config.toml
n_layer = 11
d_model = 192
n_head = 3
n_kv_head = 3
head_dim = 64
d_mlp = 320
vocab_size = 2048
activation = "swiglu"
norm = "rmsnorm"
norm_place = "pre"
norm_eps = 1e-05
positions = "rope"
rope_base = 10000.0
rope_fraction = 1.0
qk_norm = false
attn_scale = 0.125
bias = "none"
tie_embeddings = false
parallel_block = false
init = "uniform"
init_std_qkv = 0.0305
init_std_o = 0.0305
init_std_up = 0.0305
init_std_down = 0.0
optimizer = "muon_variant"
lr = 0.00936
lr_mult_up = 1.23
beta1 = 0.95
lr_head = 0.00615
grad_clip = 1.0
warmup_steps = 200
schedule = "wsd"
decay_fraction = 0.711
decay_shape = "linear"
final_lr_fraction = 0.1
batch_tokens = 16384
seq_len = 1024
doc_mask = false
train_tokens = 129600000
steps = 7911
dataset = "wikipedia_en"
Each number is 128 + 32 x the weight over its row's rms, rounded and kept within 0 to 255. Layers, rows and columns count from 0. Numbers have three digits each. The size before them is the row's rms in percent of the matrix's.

# layer 6 attention key, 192x192, rms 0.122, rows 16-63, columns 96-191
098:083122101141108181119097088166118128122074144116145145066060135115074162133140115154127154146144082057102148095120196119177068119161125074128143171124109166120104146171117141216115160143191079100097114115092117140104153135158126155170105073182133069171106101073141134140164154101112153135
101:142115132111125157095171109069120089109114092124182153144153102151226083179115128140134144161153136110108141116136141198169126120141085159114140090139144166101134110133097127110104098123092149100110154111089090167119147111142129177096134133093128127154112134125131123099169130121124103158
096:171120184128117116190147121116121101153089100145120064128129169068140092149099140098116063127185112143119108157149157156174153121197074081070148119149159079075179157082105181174088141206126117108177129093124103171091187092150092142118167125156102125144111134132176117097189127173086138146
095:091052141138149128139136151161113089102155135097143092122158140110161162090122131124134117098161095120101129094147125155152206155096112164090150112160097085146152101068120155138138128121117139067160053126095131130178126154153118142074129095139109126127073116142140077160133065097143055111
127:093127169133125139117124052073132097155085102116149117141110102149215121134081139131165108127135127108123113151108186193122151106195157153109127095120187150077128151097117136124128101103066130148110153149090138147100188121158133215136124114110160120135138144172124103121177199128114129109
133:071075129141108145130123117128111125077167071124111092164108144197120138119097099077153072129124132059087118143122159122156125140128096091129120159159065065104095143118151144150175103108191103117147129115107116053142115193158103145079123164129099105145078150166152117108165101144126178108
138:126078107137130111090177097089148082111085166098068153115114101153096114166146159084158167130081103163085112079104140092166111095141011107115155102113078135094149115143134102128123125114152120084114166102117102173113158135126151116125113074066151113149141130091153125125156101173107163086
151:154119132082139120152126135104204184104098157082124102106095136175110161155082097093101076131136116143158079136114068181109181116077158058159118131087101131067133113134175162108090135167159101108131117135127105128169102183132075152082136131117125113125134136140118159117096154183123150153
154:109049107166152164094167098119151127118127131147168139094140139120079074169139084095144151175121133060096109165167133136113159124155147137105139182105073224117114110150133165084145091081106087148203052101149129134110066160114166173134111117186080105157123072136103153137097120099149200149
159:168066123180112103149132128101141151088177143129079114135100167233141139171072122135097131132093127099152105116115160145143200117062051200069121127138116133141094098189110181141116149171125175148056112154160140101156083076106132120162063119109084122110161120160067134068142195108096099153
152:095135152187130162146166158158116184095111075076147195100089120140156096151086092046150148155071129162124162117097081105098117141201179097151119058108112106145128110134079124179157157152156138147188130142149132145133099192117095185128140132094108118087081139215107122166175162166084094119
158:114141160122141110150126154124146175076104111117127138166105144111128058076143102159175119065123122173067186102127176097085139092097108089140137106115200151163102119141077094161135149149115112136159124166108180103120149125121205103132103059184117135137198082135124121183088083115132145145
151:173102160138171185124132087156166110158144090120137112092111131103062133176142075149145081090131121114103101144121178089129140154098103164199174130111107114173132113136162145182074090189143129159132160157078119152117152104130107136031134119103121123152103101140087138148104072167159099095
142:210153088137166144113196091177125103139126135133146116174113121181142144133137099060126144123097194182162159132113174160108155150141195138119108075083169081110107117117089130136171126102124079077161111139116102135159166115122133104120126142140107092053160144092157136093158101129067093166
156:103194099106115127111131090101153103139181135172126092126105162128064102136116138169151126102128118173065128118137144153058173154140114111163133155140117112120075038118104122071141145179164135103160098142126133099142156172109040142155098147138181096107160123135118135117105110130080087115
164:131111137087184105054121124098101102099134182130184122112126126145138134174190113103118173108101117056108111134093156099125096082191134095085103156124149196132136132070121148154085175141158133171137106130086144140073112097192101103123134134132108149117169105096077121130120120105131166130
046:151136157051132060130087114104163171189155130139181104075074134093160090101119137152081150150123094188156124082115230125103114113146140125146081181061148115113157151111187100138135096161155106119122144129117090105179129107106131138150128147188159096140116141058115124158101148121095187143
047:119141112111138129078098126149143107146112112137170156097089075167121080109161137111109106094110052125148121094139126067148170139132106129141146119127149184121096124072145126159065093110098105095081138150177108144161160105118180125151140138191101168162083146065178106179184128052151167166
048:087075108085084166088184131149133112119125138105074127171144119170130117113096135158181093105108103077149129155135199159155153114206137121169140127173134169085082157124102076087097111090175144177129088180141137177130100140174109083116119160093160103120082139102150146190164137158099148114
048:124069116181142127134125171147124102116111096147128130195134127138140118111066174107124114100136141161157104118130107115102121179200138175125110089153149105221180120097095140088145122165095080174111122145132176153071169169205085108128129119088082150148153126130064152178083129127180098064
052:107155087149133158143129151157132089081100122088104115132116100115138097108116099075129150109163155096139170175156193123163158107106108138114147101091056095173113069163105163103181149128089192148134068113142196112123141187094158127183116147112154164174119120112085099177135226116129177083
053:138166103159141098151050109144176149111152119095145098074128175169109037105159081159098121113162144137128112046133157145126147115158118091076125149164106133141150189065140080146184141057120114139118131049174185161107155138127171120099094098101222171106092137138161128164123151182093084128
054:143122130135123128154143138102151117144050169086168130092087153142198154114134105172174131102157090137128109042124152102113143178115112083095101118104124177142072088160107138221114103141172101029088189185146125126122066127133170141096086097145094106200127156160144087075062147124157143154
056:167106145179138205145143151144184155178120184119125183086139115134166107163144122128141140073057177141099131118160135074084110144173120128158072110145181100134116078117178118118115131117142081096139160132141087122108079103144132162101059116117119127163101143106137116096124158091096104068
055:099101143092153096130082112099151076103150159126132127177098122072177128122079120097168110131061067094144158123068101159116145159137105192185121056120146165165130217092154039109154136100130142119102171138159151126119115144069078156092154101108102134155100136197157111122153111164174188081
058:056130196123179139124108111122151133143151169139174115126118130111146116060160118110080139117066075095141135128111106141132116105118032172198147104111140164138121110161155110175143112094147162108163118103131139063071071068182157144161161115091067070142092160112121113096120140123136151063
056:113089174117111133132115090154149143157152163117113151108108129120136081115102151111148107127074142060152129144043113078186125092168177156153189109125093163111151084153184081104114157119151128099147074109161104142092123115158089111220134118154181089106098083169144135174151163111127125102
070:079084099194103127090124145134105143105120079141148121099115136131148128153158102117191163104192127155128109122163146103171115219099120095065139201084147136145123101156104164155131156124112052129049097158141141171105172117145156102057096093141167102113191160109177118127082220089151066155
069:126102164076116191101138154105126133147158095071163155187175133144100157077119117163182046137100165160138165118107108121107158158104060171157162083143135142154204154125126106067096132121107121044115090113097119148100115160091107139134122142094134183147105161155096159166100119075089138131
073:068028075135131125089105172101172087122132136115139093101101153134114130121149132081080185140188083167115076068145188164160180137082120107078108114108070102129051106162056136183150153160099122143117153168093102131078157137094135103121126075076136104146142131153082085068172118126138070080
065:187137102102135150097133141137126086089177114085127167185163108086153123093162118121138144113084100104164169106088204138135173134138186142132212104134125146152139190161201138089122144104125110104149104146133126154079071181095134128174125144108159131130125110124062094131117085170075170117
077:081162116093124100081097141168155134160110168104180090125111144166116128056132124135095158157152136176151099106125156153131101139131103149152100174056157102189102141091122168115090122178133096141142072131138133116110065108136135124145104080153110120111149144145146175118150129142103074089
073:088136105130119139124110115141150154091149144115099152144110125177109098138145077111162124135177130174118115174141079115161084169082112128110150098127175148094192135131114093143147168176089150144084136155104143145101123096144111184138198055128131154104136124110094131097141124169179120158
078:175146123087164172123109181138177183092194137096103108145154150158102104137125098138073154157110100113146158122127116134103089146106140117165159098132114141192137107113173079145167150154231151116154144092163071097136064179141160057170114164109122152152109118136085155098128077132130153157
103:221205123141137088162180180130111123182145107160123121143188128112140071097140132119099171139194161102173110102126145084087126100138083152145158117131141121160167150133164149134200137131146115102179131092134109117154134070133106129157090115104092154115160159155186160091161172147119110185
137:044100142134177180146161095146106110105082096105137092123112158132177157099115130106067157166172091125131194115154149176189143096141126150109170126131121165152085153144162107144104130105135082069095127085096118178128108198159148141111085209139090097175151149132126101143168099119147145138
138:189167133068145136085113101142135166149108140158186119120157146190147103192107132196111122149142149113093144134078120178157073140125101121126146100180130116107133133115144134147106104152179184127158068102165086139116123151158095119125087185107104098183099086107128193090110125112118088185
142:139179167128141079110115114106115119177085088103085138156175145051141118130156189114141077111117136145141161147131127111147149114145050139075120215116121111135074053165095157125044169115082127118096143122095122143186173167114016119156138109141113116131163150066132122117115137143096124149
151:114124137142130177150087106135168135151107143142088125065128133129202112117134157158185122099144126130039162117124191182075150166112141120086152100094131134099142108057123148122094135128135172139153113189117184161134065182123116134161163144128189143147115113123116100169166145131152130139
153:096137096086072113138152090142129153109113119117181104127191196138116101138114116172089233134099153155100133111161104128148110110139125082178152160123077172117068125117086117085108073100123097124153178135150108125158096170161056177144074124110147110163111156108144136170152151112150098090
149:098136125078135113156130165098109094100103092120101151138144105172090146159164119116099149128085100186145025093168135169116185207144098055168131128154105092119102083065121134144088109131154072147148089084122124178133099160096097110145136133147158108142099120193165109091168160147128146197
150:124145110147131114081161125102116152156093122175151214161155123135170118105136167105175174062124133144112181150116176150155049133060127163124093170170058147097148111194114104154160078198082076078123170157048124114183100134135179156125182074125130120131115143131183133162143129122128145177
150:076121158137110150115121134179125105120079122125095185098118108134143183115069155135129192146111094173096121151126102158141157106140112159140154220141133163152087154198102162117187185174115169155094121131132159134050139162150144188143080076145096137154105145182148143142151093137087095175
147:177121156131102113133138137133113111087136130151103160123095138140139123137164095098090152160147101092108116107140066112126170097098080054109187136129128128083056160090152073131132128098176099113155094126095157169063118162123113158098163193159053152144169148151190120124117200182140167081
150:113157114153101100143106114160163147103124084104108161137161090196070185127146140162127114146096114099168168143099139160159150136121197143158120147112117137118093141095118187184104139087187108145121190145121109089128079156102060103100144104168062124115141119142137118154021118153165160150
162:076127156143136139149127174155127188205117121099156154064133128145051106145153129151093119134102111143097130118142149120135137130092104126094140075108171114169125194122204143091084108156223130154096093109133085099150166132130236111178081103150120125087118074081184091125137149087108086075
143:145149096133131134053102192103125119117099171097099132150120148148148092092104121209131099123164128103157198135119088153147136099059157190166116073104146107113144079112144172110173126178122066114121162107101164177100099081100081123075101116206100085090157133113169105091158106165118165160
148:113168115109096117179124145099144176072089120156143135095077154160115117171163095113158109139105139105031105105086149107112167150095148128150132084126113103080125117125096133152099105122194110137145144172086167134154096185109116152098077175128226149160154100093154144104085115082111088121
# layer 6 attention query, 192x192, rms 0.117, rows 17-63, columns 96-191
078:118122157116120154106145072101098170085117048156110144088090108137123131123108173163133173134124100089148143116106079117119133117110134130152120098119124118143108115143166154137139056111100120087163146166151099148125075163118081087139100106151116138086159126086189136114142063088138113187
099:148140107167139097144166170128100091141172122119095155140106087138168119134078117157137143111153137110108152127125067147087161127130130122145155178145189142110182178104094164133200097118166107131172122089125094101111152152202096094172101082157031161077105108175112179138168151064138165125
123:086089109092150151085121092122118146121157120191145124145064142186136165127128169149106148207137048137110171091136156125102188128141162108124183160176140160159093078116130103058123085109122047082124098076094114115138077189103127083155104188145097093118136187117111094113118078108118115123
137:075109138103122152162079108068157163111163145182156172132137150176192102140101124217156105145142134093137118089124092136104109103163098094155136094115131106160130127130088143122140150126137164151150145159117098125140065138146061063112133139149164144141120166113134194130115092134079091151
135:143126168044107102128185142111186140146142182076141163167146187109064095124120126114079113154101131132126183094145136166186163167096108144085158124072126158102098149167136148099115145126155159151160078042091140068106102136161122131120138148134108107158119163133129031143126110141119123125
143:154149167063101167083175092147135154132110069132154183082134178121156089114087155107135154079136116172098156084112131103099139140094088092150106110131116126179134128118117072175112197080149197149134078081102148144212110148059143115132154102137161157150113141147114092146085154120133141059
152:152112168148108151105146161121165166126104155117082098130103147140151188092114114131108081145068148156111176083129146138116132106097060058113157153164134142120122136080103144157124083155098085129156140153159115124142129094196132149216106166143148026165106127136142158124190053128111122143
146:143123087211185116179122119109105076145158152151109099120102083116117132177131092160137109128170146118136181117164123151077124161119093104129139159105155150128082122109119104154111150085147108155169118100175136143080103143161142118055102129180166147197144087161152134165109036054100185181
156:164119077193141164153140090109111163132100049149125174141147152113194102152101127185161130116122173150113131143111087091123173116076132142159097134082164112158082163185123109080097136122105089166158122105120106149102119134141124117142061113085131093113114088170109123105131163164107162139
152:095081130127159124072149124140164100125087125146143147109100142102114104117152067105118129087095135108079111152146109122085165171176150070153127111160134108115117134102117130128099198137106134191133114129168163111155130125059135124179175165113085116166128167170068143105146182116092095152
151:109120126094122122138073129136056140147121114093171107118115122125155089080105132118106187123142109106103217170113111142134107064130151140064144078154139125102108096131135157105123110149188097109132090173141214108107116102108171079166112113165151139133121116124120117148139107132183141080
147:126093197155108151109119137133077104072137140096133167103092118087113143079081138160140152123140116135056126153103128138154144116141118118159143116173119108165136136120086166180150155161087148119172142175095067137154082118063173168124161134146107122112102118127142130167086112126122111111
144:207099104245164149102179151083148154122140189129129109160128087207189135105140183118137118136098139147130156137130135127097127115109175167130087142100173115104093144102104132146123131072152103147097163195153157147105079121132120117123130145096071131067116095124125132079129129122125136092
157:125145116119115119098117127160101093210127102193136144093131184131159122128110073133165118122145122121185193083094159126116145087105145063199181103085122116096060138114171106082115110116140153138127116125094161139187091136116127166166162146120100108079133110151090145013100123118118147146
163:129084137092142138079127140122182122106118186142120082131235159136071117080080109089203163081151170129117138094137102129118102125108130112112179136127133133096211116172117115184130113094134111158068176120101104145169110091152141114062080127149165098152160142073145142132087150117152114164
048:147147146089112152122178123100163126146089170127089135150114208178143175131134122132133053063103094134129037106147171133161132126145118068168122096137113150145104065086156103137151108149152175179112116110155165142036133144171130126137113183150103060083174168196088094113072078146136084124
050:161143109130175080149108139168164114159195169139120157129117128087139122153162118122148131119043140094147144099085220117088149134143129125085105110106116138119128153166149112184140128159150124147108137149068160175198127165127134131062128096081086139123148099204103144150163119102163172124
050:131133137158159170159101196111075118156117136078138188131120109110152146143140092141076106080118209216138135156136078104142183138116087106131149123113135117218124125095132149110099101180125181138140150116152140062125096158145134140123172126129175121092130168117083113101131153077152101110
051:122177144079135102136062144143106167133107132170133184110063186116142140117115082106117136156141151085186127116089153144091114079102090131108057132104123137142115171171076118118104129040076123125122124115125086128174095119137117085100134134174079088116140102174132092115161084081102142134
049:150079148094110122124071135120136165138121191147145190196144126119110097080183126119146127120158096082120079127122159150135075147101173190127062155058172172120159115122108084157122190136127116107144136114197123151179151117145125062150117149121073141125084114170125167122150110169122097155
054:152101162097112105152139147158153083145103126103168144156117130124111139069099109108123136070148137141175159160177118113143139128138139139157137156074143095087132117140153126128143037130116124197194145155121152072104119139138150164105103188079118139105178145073082093115087081094164083100
056:075177102143119107103171089217125188173165158199138148131181131156049130098125116110120121191104128125156169157143141143188127098116123107062091097143188115109149134125150139109140124122141159144148122133160150189166148121084136125091123083132158173127144117170123147126147065096125121161
060:114152141085180100131101141099092169121099090152114055134155146144036160132094075138098186140127123127159078125131128169158111104117135098179108167143087187118101148159088097119123165121197097141156087066153145136112108100126116124140186102108158114147179105186034128103176105157122149155
061:121153131109153095108118140145087103161091133195060095131114149172150119135105146051188124162103118153177139185192110144165139146096168102072108125111172113190160135074150136130124104095172094142142083113160140126110170107186128108112083103056119146138151072137126110131154151115154159116
062:137133163153117132139143145135146135146136149197109134105154159152234120137159143032242094151111065162176154141157098134183214140157103134117114120139133110105146125136156108077164134149172155129144122168143105201147149123094132117087093151095085146117186095147120138158144117101109150141
055:120094132119131073064155158109180059140192082155134126121162165079093201128124119068096106113102141128191159156133131125192131122113140110142118108133141123113116137118133096099185111151190093125164114155057147174118207146147132175130089078145125133142124146136133096095107103142155176133
059:095120175155098155140140129130091075153170105089160158114130055116131097151138090130092150105188087110105141115118128125059090093113100100147140063082116118119161135154139076122125195131071114112101194169135102135071119149152097163098104105100145160109087172129132191076115124100167149070
068:179108123117120039074170121112082051100091125116135133117110097073090135126175118131115135129180113114151132167092061154080179148086136172131091092153146177149125117146154104153118096136142126122147113064151128121146099091158171153121158124157181139111125121160125151127154106175148097137
080:177133116218129174176163143135160188113161124096140143104145101114119114126150145134173143056125123154117163136092147085115112131167063086183118149114133097102117084156153153084103130153100070089093180139120149143115140165083101212139165174154120144104116084066143172119060130115126092154
073:199163139088142095129144136134108129127040097105066101165104131142068168181132171153108168148180118114153109163174135124162185120137194133116066123184164180128128129120148110133114121105116087130124088096168147151094109125198144127151116098151121132168137142151142146151110150121170186227
075:117130087171122153152110137125148165072207116144146121107150073124165090116052110186189144110139133124143130088100099091111112111142110089191121167089127143138109101132126144162167138129183111168163143112132137130091136103049168123106141176101185088110125052169066142135107151102069129152
076:139144147165055118137154121129099092123093122119119122112145128130171142144167107080116098070141146166131132165150093135121099090111126173106130150150187108147179139152115153122140098122115201125115147157140071110148134166156120155094132144141094169072174137179126184128163217167152146061
077:092123121146171166128091101099093143109074155139169122158115136155149131134140140151143126135148094136177055150140143121113089097149101096113095076164109163154145070135112091173143189117191114148150117112146157134206060131088130069104144140147181113166136170147080187110092118092117095118
090:046090156123135134077106167145191126144182123094164153080165148081216127122077091168122157109096106126180122087119146109101085156138142115112113098092121083118052103147148183122134145140105102095144150124108087143108144155091070189104072112136124130108156131095181178105082124116111116118
093:110155074122112108140100097114119088090104171106087155179131087087180113181126106151121160071118126165159110199113110087109056120111125108096078161082141081168159177121157111095077166100106175139135085147105128143152149113118071132111088167157130149140114119113176210106071151098124136103
114:088147102144141125121093147128101112148106109170147078133152139132133143168164117159140069122216097160157118123170093097145094101178116122108149116168096148142127114177101128161160120184196079130149122082111120110165107099114124131080147117125162155148176148100044166123087152175072115157
135:179144147082153080122150109093107156179149067116127122085183130131116104151092178135146135153152125210173175072168138146150131102139116151100115105093128123122089114119126222075103154129114097117091106137112070145163109128111134171089181099113137136082197096092145119160138139194106158185
146:132085134131184156160112135106132097120111182158135169098190173081194121115128083157151099127117183121187123126180198135112123186123180148126113133158200130131116177123164151174107120090107153141096131203140144115146138145116157170137112130109137070134088110137112144168150128136154144158
150:161133134097043138106181158136130105089164095205156071092089136120116133104146090152115142095141106146137169138177130039141122146151121115117122140189101094172114128152199134156148066121085128152139109106126146130133157121109079127158119127181088164126156105081164170113114158130123134089
154:136166144149152166108173129093111122138119120057197161155119115155121155142157150160099076167075110152182088081124189138145165117132081099139150167121113132124102128101159161112154153144183208156110154111161166141115031141133128146115151122142107160090125129117143099082142143111106151187
146:123160142123161115154124116113096138083118078181132153102137147129124177109133127099162100077142158112088128159166186096213178141085149115125099146156101175144106169167178051086159130133128184128126134140114137112171145171159150127135162091066163149091103129139187121208074117119099138134
151:125174167136116152161111092088133053132145181112140119073160172168149159169133158115098163146154137125169089161055139068114131153122095143116111123139114125141112115122189182112164184098144099122145176154099105116097155114149137143173152120124098122087148144087141118161124140126105157090
147:151160129097152099131132135166146109119112157128063126157126126100076101176104141102102156094116135084122168121160087194113095148083097105113179153165132091098115145089176129140139117112188103135103162141102170139101074122091157133120148122133131121181112165117192088101102180070158136130
152:070143120094131099176124121119076108122094137100090097108145109127119146136160101145163119056149103073162159135144100117102134127129087076154102174108086159122184144088110108181085098147178094123125161143140133105121126136059046099147062104133027185122172119120123064127147165123115085174
154:166109134172145165132135107124127168175106135150217120143082112161168158130069136115108155120120104127136074131172070117179143044094118174105148136119158140169126111120112149084156124094169164161154134166112119141169201146109138105109059151181128155096116127111134118127078118158167114104
145:138183141162132164091097182110105153088075150080057190158118171135138095154134111164139119147166147107064131118159096096111165087130115154159119126141117161164110081156164061122149070125103123038088107094088148119125135153081126142147165151166134085160092113120100085073150092148141110117
150:077182128121118138112140132117092189191150121128090141088103161126134131137119075144119148115111069076070119148072114112092145111190119157101122130119083098140109171142143156131127139103136160086111113162119187130161099133125175118114115137179151143082143153149118183110137143082113080142
# layer 6 attention value, 192x192, rms 0.211, rows 0-24, columns 96-191
108:134151100085128179129118109080167131144154123155133097164121121101110159087111132134079133139116197167147071186135065152159046111102109196150131111164125150162087185179151100148121130151143105129151100201131116137057141176131142141118144108137156173109145111121169076136165092107117131113
106:096136135087144127152178157171168087114173156141141064204130112125111113153129146144133165086130117047103111118148107164124059150139135149095140132144120069189095107107116131075165124093126126112078109176130128123101167158126104096121164103124104093102106137133136202167136161124127117130
104:160113078174134130099111177120125127139170154100174098148085159149148134155069118123155087121059105102165155083170099091139100123107118156097150151100089120191170067186088064142104120111122122117099135070123137144090089148161136110129143099166089149194116163153133123183153141070089128135
099:099158060139110027094115146127175139062130110112075062095144129139104141165144166082121131170108108136161165102181146103095135101111134139119131076111107125143161195090191147170107110185061085118062089131117103086101152142121151124188139139178144092115127140199145120109120128127111081144
104:152095134140106090078118144080113132124152143138081139114097078108069103119055138101087079124125134137154162152118106140126127131159132132190126146086144078151130103170118084145104100150135115132107122153147081140176112156113163119148024136113178173112076126109102145152104146164103195167
107:182159153083063116099206117146153156168141139125162142115109130120149139177124176143180152145079071131119175153142126130141112144115115097094088155130108120115104124133105170109127156159135117129120110101092092152155163129129125112109151128076134141078157190170089130079096139092151144136
106:071141142106145118098135105124143154121134116187105133106094187132067095200096111175160199078104164157143111127093127098115096165120109161142134172166155075149133153114129153145037167127115135120152146127172158190171052146177135099147121124136077123135105100151167123096178090116150126106
104:097159159118124148093077157216170182073120163139154090168148131137123132144105127128121063095136133114120113072181078044089101088177125204131135062151126177138088129136149109156127117109106144064113134105122087100138121120158134159158135135086117147157151137159112129132074119103153099182
105:122128131148156127125103130146091103119090161152104124125158123162088168136117137135111086130137127148132121120074106117033142135122155111171114194112140124091075145122058092193108159111132117076117148082105159113096120117085133127096071112082151093077188129083142135105167082091148149133
104:108169144072143159106140163109202129123122140081108156148158159101140119131135120031136098092137135109151112101161179119090120045124113143147097142197111126039133228186138154087150140152156106108112156137104142144160144084108170135166111113118160107099099114108108139169109107175120163176
101:085161114157069118188128107130118146131095109133063149100091141126097154099113154125083153176180142121105083134121131152082061132116091122129063157154112074126177130132091145144108087042085132137203124092119126186149195096124049138166113190073145140140143116162147047166101193095107140058
104:117079113167102115147152213116124152165162074130103157159095218094160171167130150113078094161104147121113137122145198091112098216118132162131173139132203095140096192117101116091077108143142097160092143128106127123094110102116118147095128097104146159113143144090080153186112120090131147160
108:120173146133124132076150144141065166106084129131102134087124161151138137110182071133096149173157142135168128084169133140074121175108147138186157158147109114123076156128076156109140144135085153133149162139174079174064141129109158071142135092118143116236103139152104130084088143115106147130
104:182167127098093108084047155152165086172191127132126117092116074148135048111129125142098127125117112093185120130143118143125140159127199132116118136148125160136105168154134129108110083135178122087154227094074148128115130103206134161129154107140116104198119127130136099125131123148085137131
106:126134098121128118139109174156105115148144093043145123095124147189077084109135086094148119111171138109117108157090075160141116114144097096144158106119140172105093134150119151112094081137063141079111114107146088116072103061100120174109108121103135134164137123112146120138158114109169082120
107:102113126146086098136140097169156124125101133083122175200129116140126120087121142107157115183116109174092107114086161178126108113132168090150171139179137165162109076151161108153142072084162116086116121108106150126126092107137129098130159099141094138089160194143107131100172129153137177134
101:136157085153157105147163168174185139091082118096114125143150123108169122163119100143146158140089124108062148146137131154156180124077110116146152142107117139145134156177118169168123111087161093087145138125208126140090175078102127150145105191185054091121105119134127153200131181127173160126
101:165125130096122136154150142068155167096107101108133127141161130180104108098138133119156139129153146147128132181130118111088174152099164130136156122098120107124115108086158150156137114098176115100126148124142131144116121061184110080089095110148153191222103079101127158178158169084119132049
101:125103125108086152123145145136119126101115047157156119114161125127176182124093113152151082113107128143136110092169136097093027132094117178155141132133115140075132140107189129137110128113155085137144091029167135181153100072089064197129138154162083083092113087131084164124129154125086136101
107:113110187142048159055182088100127148122180116104147140111152142118195110151119138133107109197136187159145137122155140114122110154119115110207153131124085126121152130114064159155081127086118134091125163123122156090132157151074157137147152084092120117151147074154164095111103096119151118103
102:169111098098093142107120161117110131176162118081198167104071138112140174133112099120102169099089168167107203157108121168082144149143104123113128179116153165144067148152125148127154081139111101104118154122144156077198171143091185085129126141113139137117182116161086157110088123091065099079
106:142069160104088110129136088191099097093190131102121165181144126129086111147098173141146097096185128136107121093119116145056112166091130139140129168131179135133136149135144134101058095142134120106078141105192082142157193167133107143115115131084120113090115139102160124123125131136119175170
101:181138162121102138071089095147150155169074035132119161185131123142095109088162127118142132135142098099108153121150098069197136113094144151149123157092136062059145120084108156163180089126148199156134090095084148144118143183133134172144146146106126086130137157089103180137159135160114097091
100:125095132153149071135186139099142160119150110105081123111125161079056105094156106081162133150092131150190136152073145122115136125138123073109130097169180151191164127089161141087134153099080112105119111130128147113141069117103080164137122165097100128181141203082178186129131108103145175139
103:142139138161146157167108082161132090159139088066136106103133102102119132141092170137190129083148157171112065165172132092104129179125117132107124069127115115131126110142108169096155135146146138107089100089147144143127113155154172079149175116155068141113166175139094083116090128103095133137
# layer 6 attention output (transposed), 192x192, rms 0.19, rows 0-24, columns 96-191
109:168122163081114075040107078101133118112122120099117144119100134169118128092126163160154163157112115144152179111135094113166167213105101123161090091129189081075145131131093120085117144098141067149124106112105129110120139125087132148053102098129121111156100073116078169154153160128187088123
102:110102103098108150055119135128108113176116118112105162125098102126095153198142160130170170126116083134233130145130144108095184095107126129055036081138125132107109115128154103122079110156103139144173135056113096123111184133121202120139092146097136124138182134118122154091138081075111157210
105:064081139105140175080146112106139142118088057129151183121129089138144131099186072155135141162161165128125136145124089094080146121092078140144113156100130148086168138135150101149125148152133132077082124158129130141166153168110127064038080167145090099100171124077119158134147145077161189144
099:104106106122185107138149089152106121190153154122100090155160127136161120101141195141166079125141093128080091156102069161132100146212139139142076130163105174205143098143160166131184087130107112180162107130104096197147116131090096148084111162159126165112111115107154185153147172132120139110
104:122133082122175119140078131124091126154153087136128153091057202102173131129162184130211125116090129099075083189159128107118195109073155136085157124123152162137163171130139143109133138091092141134177120116105149149150128151172126097088175126166090124173125129024151102171147149146170099118
106:071127169114130086114143118148077159120123144118129173135110153150125123099137086107165126142097164170166127162150077133132149102083094148112119129145115057161171077139190132181145201166085144112162169135182170090092098122130121164145067116131128070145103148157160109188095089094154127131
105:107149115067144064158125184204124161122181133158141088131126177156162150163125083136162141140145181115093139185149120108162168145147133107123115125203188077120143121161061130105067117194126128175114088153180104130172160142091194166115151155115108193080101102104138164162147113098084128124
105:137103084163153069108124111124154118170169123117182136105116123174158121111175122104067170100113110088063141117101176052142133133125132124106090187137130135130101135158142110109101231127119121181174158136167150172145167095108179166110126123163161079115099094124104086091121119082123121069
108:153151140099160159114111139132194143131109113119160201165137103106121098111143167130089113092163143098179138086117099158108103110133105150105160186129174072145195167115156118159163120164084134167135107109111118156142145158149100090171155170173061119165105074132130106154078152088122168148
103:131069117091115129114135138182076180097107141106063134112120107086123081177149205149114159129141133123063084125158151159195080120109133122127153193138149153098140107104131098157131171151121128115152188115085074106125132181063125109176097094135149140146163165122096160095134141096109089127
103:123136152083171121156101127110083086120114171164148157100150130148131078158151153121120156126111114128117190104113151112176075102165136111097164134114116118115138152170159110143148132110124167110080095168138105092105066135124157186091046102133142114129139150109049123116060109128075130174
101:098130129050138142125109109104155116107129135117106134153149146122142128166121072142184149108179110142165085198123104071148167129203140110078132152104098138106174092136158152157157078142133117119163126115088052030129104088117085102173156142140135069030142105148116105104216115144130177150
111:148124174144115094127168099143125089197123101151144126119186146199116094067159169096167148116098129160125113178137152117178091148109069078072172113137112122061159164097119111127114111137128194103116163145093113129113168090151174124124049133166113066144129101099102144172121126128154149067
102:102063184151109206058128181107140114123047137110153195100130196124141135147085178068139088091136142162104090127116106130129102163177102127120161171154111173076153098115143171095095105108126152165148076093160159145120141168129126126135110169101166143074107157173104189151091150087168132121
108:125080143090128132101137128153109111140095152168124123191114191119119224145123194162131065054110125119123144077087138132138157131135182109176134132099068119082113168166070153141137125115129148135123140112114161117149118160119155163177190084194112104171159157186140121179165145168129149109
107:198126192120136118052101077061134139165167140106117087140171151117162147142145107102135109107134132120127116100164111120198129200144135130195084112141090123135122165127135107067125175129130148133112150112095126073207098139144129136132124138137123109175154113122130133159114114162146041130
104:091102162151103218160125120134118161109162103125134113062175070138199097148154136093105176098113171119161130114101103119137095085146172119152122141072136087096108118137133130120144199148137147178123048109073103128183121168128161089109145150156136155116133111128131172113085088155078065107
102:065096078156141141160170110111148061125124066165092042140212120135133119149108124127134154079145157132149115124142107106149073099124153098143174148148110143125124171174125180101126165126109159106111139111097104084128203124127133123168233076144099097075130123152140102087069137119201142116
103:141166118111143157153097125151101097117180123132165176129156173180129104115137165140064152114130082134163147110125194137134172099172098137142094122179163206148131118172177185155114152107147101114149166157119114114148161117181160051062123160138104135158106111160128150090125149108111092147
103:115156168121143162142076163133137150121132142105131115114140069128165178112099133077156049155135139095093169142075149189130164141087145108098124137134147103144105143147152056141197180115115188158119123169090101081144170192101184121121062164130109150099107138138056161191145097128168167089
103:098127168097128105066166140096164101098144118155099082143090125138160143171129143138142128096137121146161114142096127114077128181184117130160182171169167115082128173090128081120132164137129148135081147150065144146142136101072132158117098122136077096138175156082146129154138112121137152178
102:136190109123137075105066126117071192182057203106152133119118099149117121146123049151098153118134137133124119144139169115128167122166147088132141086140119136119122163097095167161106150187108166122134147099072167099162091152152118086158159144148087202172140127166081204198091102087110101182
103:128242116102131088119091136157116095071106176109116112091167145157184145130123125096121094140096087192110076079137106147065159075092184121094126151137120147129143094178118143130150169159153133126126149150147104146112146148144131108087145125164166057118141162103124101081082115137169129128
101:145135096119054133123113108133089088123073069132106127153180075146191163144135184124126141118187100112186130123198126123159103161103158121157139103150124142170154111145137203119142111093164126168163142116083205146173165154154152155178146057094108222134105061037117077087123119123127095123
104:130157037139091095114118165097145159120172147180159161084124116154117136196157121075167096123095146173157202125129132138138097128137138165112056143097157197161099141101077155173121131163086129126146140143102097183111154112120142131135064136154124131172096116177112171095098157124149156092